From a checkpoint of a small transformer trained on Wikipedia.
Size: width 160, MLP 768 GELU, vocabulary 1024.
Architecture: no position embeddings, biases, tied embeddings.
Each number is 500 + 25 x the weight over its row's rms, rounded and kept within 0 to 999. Layers, rows and columns count from 0. Numbers have three digits each. The size before them is the row's rms in percent of the matrix's.

# v: layer 5 attention value, 160x160, rms 0.0717, rows 62-72, columns 0-159
# o: layer 5 attention output (transposed), 160x160, rms 0.0833, rows 62-71, columns 0-159
# q: layer 5 attention query, 160x160, rms 0.0647, rows 64-95, columns 0-159
# k: layer 5 attention key, 160x160, rms 0.0628, rows 64-95, columns 0-159
v62 082:492499459490493532507473499532538503530495511424523487513506520506481504534557503523459485488507523476486491499495488448450529475472521487531525491472483461477519542474540532515571506513530474524461483515475494519505479534491470481496532505541509536474478488525514508485506495492530479511467492481500527503494480443511498510529471468494476488471551524455535473550518508541478481505544531494490486531472483485494513467499520501486511512494481489480488475502488471532481529496466497
o62 073:549483485471502489491504468480515486457523516481519502454523502496555453497480511468537498496518498516482502518450482522496487499535558515486461470549518514509459457526446510485509457470471510485510509525522511472479536483437535516499450487470488488523501500495492500464517531480479509525526517502511495515552516530503495472469517503528515509519488482513468512484483504468546508484467506511510533453553485498516485516471530510513456502492559507524533513504510499495538495513528486
v63 072:489508524450492527519535497493478466475515491502506518492498541485494498492519505508490458501501512424521530499449476547546492513539538504536503473476453501510480500515469475526535499469473506474503486511531523506499476556509493528512496477488458530480484468525518506505523478497467459518548514528502569504503533511526517509547509504489497543445559475519507498538490483490512481496463523473515499501464521520486504491494523492517457532472529516478496500505533479505497502475454488
o63 064:487483507513514489512476532508498482520483483465498472498518514495489548493546516510507505481440558506468503531516529484470498517458506498503570501484530546532484545515525518499518502515527514513510535504443463482534477518525484505484486493504492514498491515476507529528518549525480471507508474484497475476406446481490498497500491448488513484482508475477507451476517529513467530504507490512539483530493486466484472503450532513479546486489504473504499479531505488528514533494494475
q64 088:484477473487472487495492517449508473532500518533529535465473520459535522529505539520486486500476549513501504498489485519515511457507527441536508450512509506476482498506483487530510453520490469473463513519514472481540516520455485488522515534500531505558482492542492472523488506478481486471506500527486505542529507549486539497561493439482488536488580538501488477507511503493483513531522518484495496517510482532466473506528484471476482509510505476528520517496486515483519528502487497
k64 093:460498480531479461500479528463491508480489469538528473527516508505496489517459475503481523495474503503509557463501533482503493511483479466535527459477484501455494539510500477478570469501499494493521507494473516499524518476512477497510533451525470518494473489503520452515519474532488533491518488478501507545437521545527499486470512554486534535458490494479510526500515478503533546535505538508506498494510524521479553521493520486538488480515506491507524498469461498454490520459529511
q65 104:481515508477501488493501516534500493509495503528442502538471557474488544462503477490505550500466504518450487538467476499512516511539505488483510486508485513534510502449469509489501522484490530569491486483506491483480496510480490501486517470520494515499489501523494512557498482479553504522509522509551531480501519471463465440527525501492480471506455491542528516481556503492491484476497513486469471513456467468528446524498496490472476516522534509504527512540515505458512458513470502
k65 097:515547492488527548501512473550519475512518515467500483505511486492466503470540535487458517504514524478548509504496507486520498477501522529482466555529509509504457446504512470487482546499496476508500477520531491521491503524537514504455486492482502474460492500503500512462517466484522477494502482506456483465481454472465498533450488479514502502545546505471514501522503487549435516486486492468488521501537488529511488513487502532506469489509534512517529539552532477509481530504537456
q66 086:500470485460504494554477478518515509499491540455509487509513504487511500529581528500459510470516490549501528476490527444543540473518498513483486504476513513495519478520507471564455509526499478509485516498524506499509527538485575507510560491514495494485506473492490497504489472509431478433447466488499512500480515464520518520525527441528507506504480500484472508490520480499495496527483484516550524492486500475513468502507515508502524527519511496475470509492471469488487499496489506
k66 081:494475456498509480498501483505518490491490537539491452517490563499449439483474516480526512514491476498482519519514492458497536498506530443520485521532483501464512504492448508490502537514507496502500505480502501536499478474472488554508543496498481503513553482543483508550476492486511493484507500495498483533516509463480491525503464466476475500488454459524510472535502506520464517491547478504458538525511486524544521528518495479485493528496514530524539474442507531476490536526522529
q67 093:504489472508474505475528507453508534461533465524558500461532496475512470491504518521475504518477537499536500480448493484498497525499525460506510466487479527516487479525518521491512479508536531438519539499502484487531515497514454528548531543501461462532517509489492470488470538483509484499500534516509527478497491506530530521477485506474524511466491525475489509473541510521538476495504494502508535500522512500480481471519474510513513493463466464525523487413526535484480486524466470
k67 092:497491534539501457473514494520487454449495475489501513488502463510523499501500458487457491490499486473499520459506542516494486536510482487536536486490495489495496490500484502474502527490450523473498484487524512473507535493465539525496501471491460523544493536536468505512475520524487472483511503494542514470546550562503441476479523531495518525479501517544511511453499512494500546499483488512509504492537522464488490523491490475534473461505482553479557472479508477480554474497483482
q68 106:528490485526496509456542497460536502499500487496510544479528477473462515493475449548480513532516498453507496463462477501514534491485498508488515499516469516529503518494462535489482521504499491495458453518527538553504493509500493467492492536510459484528515460474468490532529533521523491520492520534506484467509506467506497478468501464506496508492453491513521557494521485532542485461509547485458495461514470525511549518490460506537474528479502511485482517448478524487501493516462486
k68 095:525519491479548501529538477536498463506545486499454498496516498504502471476516526463502474500525516473511512484489489522537504484548504481503459532509516509499496448497435493488470495492469500508480498507514503546499519555480534514484510550530449479517500537489494537472502503463542463486467520521473500476524546491512478482495474528525523508487488493512494534532486520460508512436484533523504540508487487512546480522529479500478449458497514527491507499521463460516524474505478484
q69 092:511506473492514472496485467507524460493487523519522496445520533478505488501500542515475486517522525545500480494497496517517497465489493471500489474471493460499503522553456489532503501558512473465527542505515464501493553490468472562483475504514547492506478489538488471516498489473509450511472487480505519486488465505544494468536493466520481531467503525553494512539486499506476486478523476497550491522474507453452514480496509477490524494506526489507492439448480530521474497507481515
k69 092:530509453512496454443469483515505480531510453508493491509531546468495495493471537472490503515490483457496540554504495498496472512516519504545494484524496505467480525467489497495527538487476477477528524460516514514485513473485513601464482468517479499479510474554496501503501515494494486520460506508505504482512509493536477481503488519454520537488437481468521492501511494482496517522520494467471504473521501529489528512494523491523455508519531494487536469528517478510485531549550507
q70 104:506505482473510504505544522451526465496526490545504494509507493501535514471476470487490501512543522504493508483510498522512466550491507474488470510520538529491459447493474521485545493494510497538503507519531478538502507554498482523517498538486513502525554534442518482516478489487543499485482508562513510489483498515488492444533481440458480513537522491519471503478563456463517498491470493514456457519485519487489461464493499490505480497519492460489506512492492532492526509501462497
k70 100:535539518512528496528506498504498449462512485492575486456512511521539488484513496485477501480468510512524514456500507479494507481489459500528526504528478527489492509517527511518492518501493501450509510475504529498544462527515486544508480473484497489455499525471488514517506494497505480524485485479448468519463445461514529533505472546513511513515515513476481472488501503542496530449491474531490533515519526542476545521473515497488455470477437505473556484514508483499531493492531475
q71 089:520447521467508447532485510499529472494474494488505524543480472469496526510499549524502507441495542525515485535546493489513469538460524515498462497498526490505492504532553484499492484551507525484517529495507482466508545478482528537507533547478495536543491469526486508519479437514448496446495487516476482500531488532521499512514485513508543485481500487512493463483492512466478492551513508438545490487518456481476493505505494533502518486506485481502493505511477484502519487499519519
k71 085:472481491476524468482484505470537482487494524479470431528506518489532527533459497509494556490497504487469500487553506495516520508486499472513502484491509491452479514538486511538525493504509483510533482465488493456510494458479476531491505476511498513543523478505528466565536495535517516472536487471492496566525500493516479506514513495446463498501491452501499534491557464515512537541514490489469501511516473503481506513486484468489481496515457483504549489515463535443494509505501512
q72 092:522487494469516477502504463508508527500498478520475528495537494464458531509478488472497509505483497533525442548512446450502433531542487518518457511501506526519536516503506484493522507462536483466486506543559488523507525500504542480514488491479488538499475467480495490511490528490504474501520510499509482529491489531463522471456500564526508537553511496526524511507482492488493517504552487459526445512497489529545474480499486493492504483522489502465506534516505464489475488460490508
k72 095:525534527490497513508503437530471508490536493468525453514496525513505542518454503521458520466495537489507455460510493471510515531483493476486505452492494501518500490533494540544491497462520525505481486548468476498518535539529476489498486526510512500479498500462501500491507495471508493510521476491492506483518461499510508472460507491498487510516447444499496533476557508527520529493444486513550497491465515485484488526522480525503508514468497488552553492548565499518496514489522477
q73 096:499508522549471517512549523488469497472456586489530485472526487502515458505486474500523484515555500485505462463505461541479516517533468521475498504529493493499474486470479492487506520470507435531466470513527536506468494515525515462473466523498533472496504503471483504479508495485538500518462547489510489482496523466502563515494505487537489487463513495496503518521517477502524512440493537459516517488491543518486509504498492509536494494489526519494500534490510505476489443473489478
k73 095:508473495509487533552532472536460478529530494497508514472503466507497522438503544477538448512481538532507498502484482500515516488516508525495514520464491510549491504511464488475467518512522516522470507532483491527497477507531503455517471517472443464517497521482522526449486535474523442531457511538492534460495482494480490473498471483515511525521497506530537474510488519502511496447489535508494515515494539485515444476547485486503483523517500496461527499506530498526495497502457469
q74 092:521497485494491501464490455476522547497499464496468514502535499483480475476490440498488506525469507432506549466479490479544504500521519481507525480488510517475496527488484513492571522516485521465491509527509512521499472467485470521511502485521481544482475499518472474511464545527522502583531485489508482510495486484483505463482473506477519487467442513475535539528486498533487521496527508509490494458472506480547525525505486489520479505466451485483484486462494534483540497530495498
k74 086:503521492458529523496514500519509475505511508469488514478530531508486462492530509473486497467496498509525516508464489531501465485528475452485477511536527496480479496478498518489491556478509543466516540501492498506487502521444535529437516525500518513497448542549485528495531486504510455469492493520494494476539567519499484459527501512475510480502525515484500525526467489459513515521467479500550508468508478533515469543446514554485474467501515495484452515516460496515503490490487490
q75 097:510493515536513521486503523475434479495515498479540553467476448468512473486493492467513513498490492472501516504519497505519473502504502500503480478504512469446461537526511497453520524536516510444467530523552499482508489508469476509507499529539506455504532478504467462532527545520477507468478518489499507530512508492499544462461488505484495511518443475535510536505537512503521489475480512511535527509506503492508519474529499459506500508466514454551453497518528473497507465464486473
k75 090:510512487472504474446503474534479471532520476483484534481548463498500502461490526460504496498482482472465505489534503477492510506491497503525482512525510475509444505511459488492492552532540495486479541533505521471475472525501498522486493531543471526530552501506470512451535499481527456499434522498529519472510519471487515488491539502456499515455455514542536505522503503490509520515508512525544505518513490498522486489483479498488503467512487471508537525491521494516540532513455442
q76 090:507497518527459527480530475506463499466489495436513498486527476486532479494503490501491512515506508444493519487512443503479477501487470537485549479521494500500502509520489495487504525441503567499467517498501532497514492497539482477501438493501478495473512512463510530481527531474540497546482496490536493507483521507470491487486476550500508477504451467475484534504545485492550534453501527541470550495504535494521526510511525513484512533484518456553508496477521479476511501500475486
k76 085:523503526507491523496530461544511484477524499498497507481525488496513498465508546516558479494476530515495466503480480525497454490506512527500500538505507495546458489521479524449476523507512484473495516555536483496492510540501512500473488535477490489542516509518495552450503495477535463514458540495531482433513514494485488478482478465530505518545504511535507463480521495496491512444496530473521485494504514482527447501503474543465512492509465494512496526492521462542507530511488446
q77 088:504484461510505515504487527447502496487498527564517516478511473484519508534516523485526492493507510475497542504508471498506526465484473517483446531571551499500477518550479524522492483560482488488452499498515507506507464518495497497498471519499481460506520485490506467568559524482547490476505484530501512490483480480515510468517503472492460500510493518510482507496477502513463446490521490528508502553489479533483477464519471524474489475512480463511471519483482530485550507469465472
k77 088:522539469490482501470501489501473478492517458499528523472521455521545447476482497505504538512506481471503541439504516475512497490454506467518498457502511493442483517527501510503534509522491496454521537516479536475499484513486519524546547440514473480525515501480498467495521535488511511483480498478525513558484499485493509514487460553505514537460500435499505490495518500485515468496522550518494509489525465522527526516498511432504500512462511483526516507505498484536492492492527507
q78 090:503504479488485508530499461495557548517463450522477487513514531505514525490502480448484495487467525495514534470499501496489480543481521490531544543497514536544533530510498513531465489483519511502505488503492474484470498488494513510540533447484476524520473498474485524486483502483480453509549495501490531498497494502494485491510516529480504507523494465523494448474488541525508468578514519506517457478471476519521506495490503537434478478551508488521496539482493463504468534486528531
k78 087:502522504486486506498499510467488542495497511483511497565469506486484503573473484497464533472514475479517490468493565515504490496478509464468497490494503532480536485518513554499527435477502489505490443509527503471522502468519451502527500460498550536519490490463512503547510507539459555496543466488489474540472503540478500491532490521500454500493536463507488506516505495494483491522493469519511497471516497515467522500497536498510516514488487538508491477494480527461477481472515543
q79 092:460551498466496512497490504498520506475490451484523516487546546454555487434508455447510520489506484510506517523472489479511487521526496498492485487489499547510510458521540499489499514474519438497500507522541490511479452499497512516509516518528523496475538521492474515489518506474510478450479493518517492489530533455480515476517499472446470459517507468500535505482532484502528488495493521485536475480521501531530475511486523479512529502492506514507449536511495556489503504501433478
k79 091:523545531537499524531512476523530415533522516504487514521485465508507483515510501453476495498472474502524443501502463505508474531486469497491486535502516480512462440503484496494461553501546500499488501492509494496485424490512509507492534530537503512480467484468485511476504466504487429540510493555487509479503518491471517515510497501514506461505510509534500485488468503536454507502488541462508527457528519493517514547477512523468485492524523483500518485499524522493484501481484470
q80 109:524497530532546510516493454458567512460514521484497508506509475531494523498524501508524493525548551497504527488506544473493494521506484520503483529488509485512502456455493512492446528504521521525512490543477512488523545515509543512469496488513542503504490491501531494501499505481519478458455493481503467455465483485482450512485524455522515520505497493475515481532468502526493512484476501462467482438472492453488516465477485490516445494501510536465524498496510466548481517509533485
k80 113:551483511510541517500576500522519487508516553513526513486503541482478505488518542485498463517518550467494509507514495480506534434544517489432481542533509509499550491497467504520473487521481513501502496477482501542521496489480526523445488489481515505485518487513508524507459489448488487489459493486448478468480480480518489494533518461501478489498506505522482483538519505504473482482508447538472496487442489529478486501502493481479466526522503515477516478517509486498464475537504529
q81 096:503530458472468485494497509533487505480492482469487558485563491496533468490513448493512500526527520504517505517494463463518510511505497506487513473490522473490508482436500511493507471554493507472517496499510531511509471528514497522517520508508487500490525550480502519465463515514512508519495514483494505443442501503505501420479481498492463482521472523512524544460536506490521482484511498552509490497467531481539457509535487466541504490518492496490499467503499561503531438498470503
k81 096:482486534482512529482512472512485472473498497517482529476525517560526490480477475498519496524482458576521521478499526505483542516492498488527464493481489504454429509466519518475473521485464464468508520488497509524511479519519497533501485493469512501462434505513501472478515494506485486521494479528513530526529491518483482499527534524467486515504525477487473469475455546488519518497476496532508503447537517461498527487496515553519497444489521515513531479477495557497507460506510520
q82 096:528463462538504516475516514455498532487497499484535473477466512473517474481505512515489515455512484506521535506487499553479515503525472503478554509487500482503501542539477500531487523476528474483481511482489518548478525495455525564486478486538486478493490498481465511498455498460474488524484489501519509468528493482547488504543463519481512511493462500521547451457533502499555482486512513496497500476492503463499545475499528520525500503501524497494481481421511491484452490535506513
k82 094:501478481490500471452512456538526472514538500485489475497525498476493501450521524470502497503547480443492498554475460538513460496511498527499501522515510512531476498515458487493494506486521469501503523504537477510463494457457533551503480558521485482518525506510491549500482514473507452512501497498490484449526502488505476463530476497493501534522463520516501467521515529481449539478511484488488528514528497514505475509495493507471481509500487520466526518495478470509533529579460494
q83 089:498503422466504508544474487465483517527499495570534515475507467498523460502461515498499510498511478542514497495491511507534544464459509502531474549515502528540508509496492515499484512539458465470515503494510565513469514506498487524524474509497462476455557505478516464518511511513473512501465505446500515530461475480476542521519470522523507506492482486516470500483528485524509455465515464502515516540492491486517477476506477465496500526530490503494508518462447511494504478485508493
k83 094:528504507509494482512469480518488492487524499474499468444494480483519489457463496477510537530498444466496524521491541530501503489481527514561524482501477519499512533500469502515466501486519516475485539531484528498435516496447491564521478465462485470534507481518462528489516470444535515483471496521507544511537469482505497527497472512512505494475454455509493488503473518467520513510512496514533531538514516531531523508518486476512500508491517505515525484461536468539496469519520468
q84 103:512500511534532501503518456478510531457515470479469504464491543479545472524503514476523465525479542466499582519501501473507552488532482474479506426485508505448517493505507516494508475483493515498481512495513513524511487538521505509524491496530515482479472518532520530474488515453509513503461456508513507501497482505507511456484493468474480513469459542510514511500515499521534521485457500547446536484490502497548533462550502514541480489495515526505500468495546496493504513491499498
k84 100:512476519495517490474525504507493499498488508557562528490522488539528454488520507471462487498517502542475510515465478501463517494544505494474483512480489509491477493458536529472496494526454504472494537489477463485547508481495547535489523533504493521471469492538525493465429483474477492492478489500499473488476556513480474467527510486508511523494536533504504471499478487501481510494493473524530492474491519431512482489501517545504490497544505485510480503448516463519501516552458526
q85 094:522496465472514517492511508494455465502527495499511489513522421500474508514518480445507513534500512537498529471499516484509463491479537490527496464504460493489509423514466527524486480505502552514527471510491502483527512528495451491505506483501503513529484513467506487529531521545546497473474486525510530522509529499469555556492484472502496488496526503491500515532510508478497500512464453531510549527513468464481457483483484470520499501478502489524481497502515491501442516490569499
k85 091:512496501540494501487507483501516528452491515547542458489461516513457451524528463493490489520471490479501493446500528500454492506510450461531523492470445505457530467475545499521532456536482527515497517470493526505543496539518487500513508497497508540480538506539496479542503527505550508472520494526480495483475468529508481558475542528471457520475488504513522495546525491492521493476504489475501508506462510513498543511498474476516530505491506509485519459496495475493508467484519486
q86 093:470510477491501495496509484485549548506486485479451510503475542490541540497486539550505519484482501532485496501527488521493473478493502499526491483507517542497475531504480503520499517478460508466496473505485533487503540513509499468487479453478505550481486439484537498498509482520443567520506510446477493521409511483491497507534503505520442514503521517530508470486476455521521538494527534462501456523459481455508489500508498501521506507490494502473509515501481499511533507501511522
k86 094:523485504470496501512506494507502533512481536494514482508464518494552502516497515531531510502501511488506534506471520517525513482508519518497492484505513536464522582525511475520500492479498555497509491494480496509442523437462462519461461516438531496479489463479486494492520449474500528565465508471469487524480463500467488493473489511479503497523447474475472513506542477499516518500484508499508485490468532519559524523519515539500509513481514467490446542501499523497499502479528525
q87 104:504524490535489512490557539463473498497493548513516482509449542512501490523520513468467508462469519535518529478463512522506493533501504448502518460535536524520495541505496517490523517447469525531461485485516500519465488544491514496483498494486483474509502528465492493476491436495470544484438544501499466484488510502492511495532494463477473499500505496521467494483548515487555503496495531516487482489436501510468502464483549514485513488534548477489501517498485510483504500495504529
k87 105:522517470487521470527505503525463524492476505489520462476492484521509520477522548495501457484528531478485513487467508525529506483500475514521558527495489522514514491503500517489492518487512467445485473526532492505513475453537475542539451495463467476474529502451458495498484483478528475555494525446481493500454501510481517527507460530487490512534508547510498482488459505522500518460507514498459503518558505519485534520542527501502529505495461519495518504460482517517509526531451488
q88 097:519525444484504513470502518465481463513499426483509506517482521437493508447457489508487548475491517514511529544460470502510471482511509486473497481495505528489524501546487511517511518483490507465494504476497492546511544492505513540482505530529457488501503477499455539535524530514477523488488490495509454491545488520528483503487449533493521484474451486516567510461541525489550485490494539508486504486516461476516493506478501499527525500474499476517500510479476548504496480504509483
k88 091:514476515498526500508514451536557450492526508483447470492545491484513518518540510483470529516517485461496486502484451548523472507508499512506483513516534486501468449516471494495485537506523479486539520537516479502476499462455518549460504552528500492521526491516495525481518489477528441520499509502491507486563535483492483487468514505488498501500462526497484520518518500489458530494517508478481530482532482480517495549485486547477476452495493494487532496501484471509516494541478451
q89 084:480457525489481478498515509522483505488507534509523492508532486471497475497481499498502472467566513483523482534464465478479540521503467558456548535457480471504512548466530430489512516461531503509498509500498507506531524470527507493511521540531500513496524548463471535458463458484487479515517482480520506469514475540501480489470486534483541496502487493509511504506531480530485527495497486519489534503549526516516478504491505520504504526508478527486510462502534468452524472483505462
k89 087:487509520492489505467517468511499420476545489506468481458538482476489523472519516503519497510474490525500470528506458487533457510491509538509502466517502496541481466546491516487484536502524458486495499516501485494509530519488506499489508505514479481530510509549495530485464490490502493499512481538506489456529501511496503457501500460524507491557533536531484489467522528515479499477484474513495533539533527462490421455523465487495493501515466530512545498506500522520530553513482454
q90 101:492482510529482496535508517479516469469477493491510543511540465472483460523472531521535492475532498491498527514484441531514539517471461519472548494498497499519483518494533503486473488521535487492520504483537517536486476455528507537474512517541489492474503509492501499500474496448519487534452535521496485484510508442495539449488469514493500497497451502522488506469566490512508498463466502494502507475515521515536569457517492525518470498514524519500492550523487469467512497508468503
k90 101:470502522493496483489497505541506467489552497508496489495528471510569511481452511472490476494506495526456511511489460524485506513549529508436470494464466521506495459517490508498498469512459465480483518496540498474495504561536504518511500499513480507513478514480502481477526492472548493472505509549495524501540510490470489448581494466519498522517560475517519460489444498498492524497515515536539526523530517465507471478496474496496463503517497502495548524475496499495497505497498502
q91 087:497500510566501491488515479522506485495495537496486519466489504507497473510479490525484484501516491506466509484530527559497481516473473526461513581508521439501484546511503468498473525541527504487508515520483510505453510481512506547445510485505501505502514482479522469517507539527481478533474534468469500484459433508526462481477527510494481520511496493511486538467445514495520489507514501500523484514467529483448556461482502457516494510484478484477498472462467491490515518506481527
k91 088:537495466452507438470479503511490540511507465496471552467520536487501541498483513526533480515530508481492549545512490512496528457505516516485446494520530488474536545481467526515468494503530499479501499510499536517485504511493507516491445497505479475534542506508458534485504526467457493510434508477503516491504488461505542475542458484470517506490467474506490476498488483460508490499522498489526492476513500507520500456484541491499515497481499521483476516544516546513530486549520510
q92 090:510487456503495520499495490519501488502490510487507487455504530495506493520504486455475552478486500497520450503494475493533543459483498507492502506488533504491469541502523478528507493550459479466459474476532488515536483531522492504527444514426501494493516536496471511487515477519484516531502517499479455491521459485520522460487446470524506474540504471521476453508513506529484500485458479527529514545520507504529502511472509540498518471486497491498468538503499518554573524509498488
k92 086:480520529470490496465462512477527507531504507519510478486521472514545515501478518508537522518494460528473487459505521510524474514554524480520519467502521505529459495554488548447490546480490485454509535505517515450463517511479456549537528488498459483508477485515487450511512490499505509514473468509494503526499513528490493515500494542522492515495493521470529522475476517510495458547556546484495519494517480487549513478537490485466463483474502479490514471484520514492498537455503502
q93 095:509516444495477501466504500510483525486517500505463472486509497465483500492521501496472499511475436522555486503476533483518479472469509496524526481505541526520504470494519511559527498479502466464536550489488471551496450537478505511531493516466464512500531540506498487494491541475465547513547470509477514543509492521519532504503540496502477484504501503472481475468493536497522470521534456511563512484485471543515472513482481490483519461459527515519492496491484529470485477486479503
k93 096:483472515496466493477473462471506556496477496500506529495503500557493503515492443512505539480505476485477498503499526526507469560455470491500522451522528483518481489450490509467484532465493515518531475484503559469507505495476532480555545529494524496501475529488494478531529511515500451494557505526548476488514525519502475518482473541526483505487477486485505535485468528502498540508516478504493484465538525478508540525479530515511491523487486485531464482460486525495463493486492521
q94 081:493506474454473489515505471457526553520480463495475489510501531527512509495494517506536511462454516489496519488514508500461469534505536508533492510499522513515489447561527493525471502460513528513525468515475480484525490506469511474532508478467540523496502487509545548475549474528450480466478521503480537495528514491489463532506483489486465485510550493465522484448496491467536494529498523511525468491482466513529489504477537526502477506499538491535493515473490460505513554499498517
k94 077:532506529519529493529564490479512521517506557510488501535425514477539476522519464536462508506494498486494433476499525528558462487494486460490517510484512513512521503537508497494505479504525506511476480499492516513512478454461483509516476545499557524503521473446524489550521497524466501517502522456459483526480471457484503531475499473531491505512483502532484485519484480482470517513509512492492463486477493518517515471477496523486552500497497491485459493523475539474480497467511509
q95 090:513497494480503521564489494432510516551491491485504475487497497480526480513509538479509491465472506520471479529490489553467477504516527470518491488523530515557493428539493512480517470479515468500518524475503499517511472474451454519533494504496554462483525527479497494481511513481532480466494551539517500512544529482509509492547461487494450492512534487498487509479496468467514541508490495529515459490516486507487497462501543491469508521484526475515501510513501515503505541513453503
k95 086:545510506561488464506500505484504499496467468515510493520472444485508477483491481497464479503446491494510465494515503513488456530526473486500536493469481535540496531531504511526541495504531513482488499488540501529498456485543473489529483527529507547477508482428494468531525490540473488488518498472438474520504507502551492512506510534497520504493465470521523507494438476478471513520506538498483497493507519543485536498446490497493495520482476460523525524513498503471486498473528536
v64 069:493489531479527449500483495471562485510483494531493497520538510532445535514545527519507474499514515504488489474514518514501463493456488529508525482482495445515518514492514509499490509546522461499521501512504539468482484442525439509492543517526476496524513520510505500462498478467588511528483493515506487477472478482516475531496470515476499478473538510529495508513476461521513485481473488477492474524456522520451472511501446485480517477490516489548475534502508487493521483493527500
o64 068:479488497488479507484495485488478495498515502516497542479536502512585457533493520524486499486527483502515509517477464537514516520484506531461478478541498465493438486540458491475459498503514502476493484495564515464494515514470524533491497474466510513481495490475485505443534498501511491482536507527493482550522510503505481502521521535547502548483489473498480513512480558462516503507481489480505497464521500488493508504445513505510466510485554500479567533491451470489503498533497499
v65 081:489528466478530529501485496512497510473495511461521505475476488477501528514565462519517488544495552496477494512531496501529491473511492496508519472468491444522474505520478508512477494511484486505495510478519531491483464475501517504514435484444487498486525498543489492535486504460484496488487529563489499511461504469473526487463500501424500513506513527506501499514488464536517516491544506450520497495544535502534494528476476526546482506461520519495485544530476519469554524522480499
o65 084:484498494518513508502466427474526515539485500468494537514519565517508497497512513500504507518472500502527527474471452476498540478467461532502493511472535524557504517511511488516478435482512532456502493519489518527501517476492522488504472512515500506505480484481536530468505517464482471500511505461464491474522494437579557460465518482500497539514484457516509485555476526500478494472506501511487484499493468483528504495516499504542531483509502509524481501509507492503471518510549515
v66 077:504497487521532467484487462512503469502504505514533529486496500499518480486474483487567477554522493473534536494479482495543526473500517499500485528511508488500495465509475546493489496472474514508549494557517504473500533541542519490516446483453508550457510501482473491488495533509428483523517511495498493492497489571498503516573508520514534502499487489511471535458501526513523506486508462489468520499517489458528520474472537484482458514489518490486492480486548480473512481492501511
o66 071:485478504487491494514482549541519479508502471506455515535509497437444513486505503503504512483458540495537479521580492464457523519499483503530523521499507473510543509500565499500496454540537481506486508470452453492505472488526468489511486502522533507464483476517522507529461502496504488515491477470527497509540492491511511552485523440504497473489502484508502534532514489530499491484486478514491506547464521517494470481508474501475560485493479524518477511508530516525463481508487483
v67 068:469478477539520512510525466510501472500487428477450494485468463489495556505501467535496507509499530478518543482498490480517501513525504491545520537421505469479494503524466475507515497484483520497457523471516504580484520514525472482496436491496500513482488481527523501515511487468467513477466484533512524468536496507510484498504509497502503479546500540524480515491519512466525519515488528504484501516475491516511480542509460553517540542520534538521476518509481508479492491513520491
o67 069:519491523467502498505555425528518487482486489481469506493482491515520507484474489477500500525522520462531538513527468449492514459465527512503424511517519512510519525476503505492477517522422492474540512524477502540464463515492512528472482538459492484526500524529524471501512479469503463489496510522501489485517494492521518502499538497511468471556526474496482511526484506487459533538504545507517507478530492502504497471503513516480470529480531501487445488529486530531502532504519475
v68 077:501486547530533434517495505489495478521485490495501513507513493457505551496526542531542464545528506469504540530515483544511490488480488544477477500495463508481501524506522476532502507505478520501477478473479489517493504476491482487496515510475492510518501509462494505490512545508521490479512497468475489489509460552489463515509483444495545495535497513587538510511498519544506493489524478502426505505469528496512454491492466455485494497511503468522478504534484513492469451464515512
o68 075:500522497503492501529509495518505443421539498500433489493545490499517481504494468469524468493508486509504497542494459506451498504531520554438493491511500486498502498527482528535501466508496507495500466479503478495502513495498520517497484485449544479460503477518511518482495527508517489530497489481502440545544503518473481520554487515514505540507495480476491511523498478430501500507522457521477503525527545510528496513486554497519498501516517488453494535535499532513513452484513505
v69 071:497552481471522460458521501512518458538520486485470520507457489497439553504492485494506561508496522491528494526529496499460511506499485491467509480507479428549473513470467494451531499503545525465485516530512498454516511474515460511530502480517480525506505487490519502451494536494532530518508484499479462492501456514482484474508503500485495534531509515528504520486493454485494529503518498476483478525522497515458515528501460515525487510529481500517498517510456522481564466527487500
o69 068:488516475529480477511457497458532464526553464501492512464497477556519487482489492515466527487516490455485544500485503510460481484461512517480494455513470489494531498583521546494472552468486507499534478475526535512480514492470497509511499500517498489486500476522504509504486463534530511471493501541486508555479507506519486465505509484502485539555490449499489492549516534454481487512507498490467479495501473504520507486453490541494510489517534504480553528505511522518495507527517473
v70 066:492483499506553473522535496468473478543502474498491492463476476481463513508455482536489513561506516480524526513479454424492526471442527507576490511475478511477526527497483509522517506529484464496517505520494518511505487465521515473498484470477500545496516506486570506521497483485498498528494497516483489509487508508490533480530539518515486442473487538448546477489523513494511494486505536478495464478516521479476501532473471491494499509526477484529478542483485511511514498518461508
o70 066:523519453498520527467468507532512482483510458473487509523542497505535476486502477520552511484509464462482517500486422494536529472510527512505484499509505524486468513521461471501471473476537447483533518549510504533507499504522508528481493538483480517470493487492483475481525501505518530430502484527508501505528512477465514521466530501546510461532525454531495487512502459456487502510497460538554474475491499513505469536489496502491517519525536468466504492481530511520513502519528505
v71 069:460508502491525468493502501496445534499514509526493490473494486481528437503506507526481466485501480490515511541497505498489553538530508501552503474497513505511510502524529537494523505468484471516517494503490469571502529478506530477464512468495490512462493515516522508530520462510524504514480504499497496482503525538524496492507536494515437452509453485380535530461492522501530486503511535518509493502506498450480498495483495464476528477516518490511492512509515492539474528480521488
o71 066:519504490512505461456493559520496510486494497518550510526494493500492551492503488506555459516481507466543441527466485510543502466521536509489481523479493522499461540488512478498479499477493492500516496503479505490496510509514478472486543484446490494498489534488512471508496474490522550502521508516507505469476526494501455503497473557542519415544519484530467477470509510504544536474496481502576484514490520518494477478516504473513492528471470504482464490470485505478518519498506513
v72 067:544495504479472548519501489491468508541501501492514497508457500533477517498490513512518507506459470480515489447461528427530474486475504512516506492508454532486499453495456535531512505479508477490499501467497494492510475518535521525505499491472487499468525476507526476508496457507462455542500481462505455524482522495538527507492479486500518475450511516495479510560494468496432526482454506574490493503480540521493495473485490526500532523510442484506513506494512498479515501519473508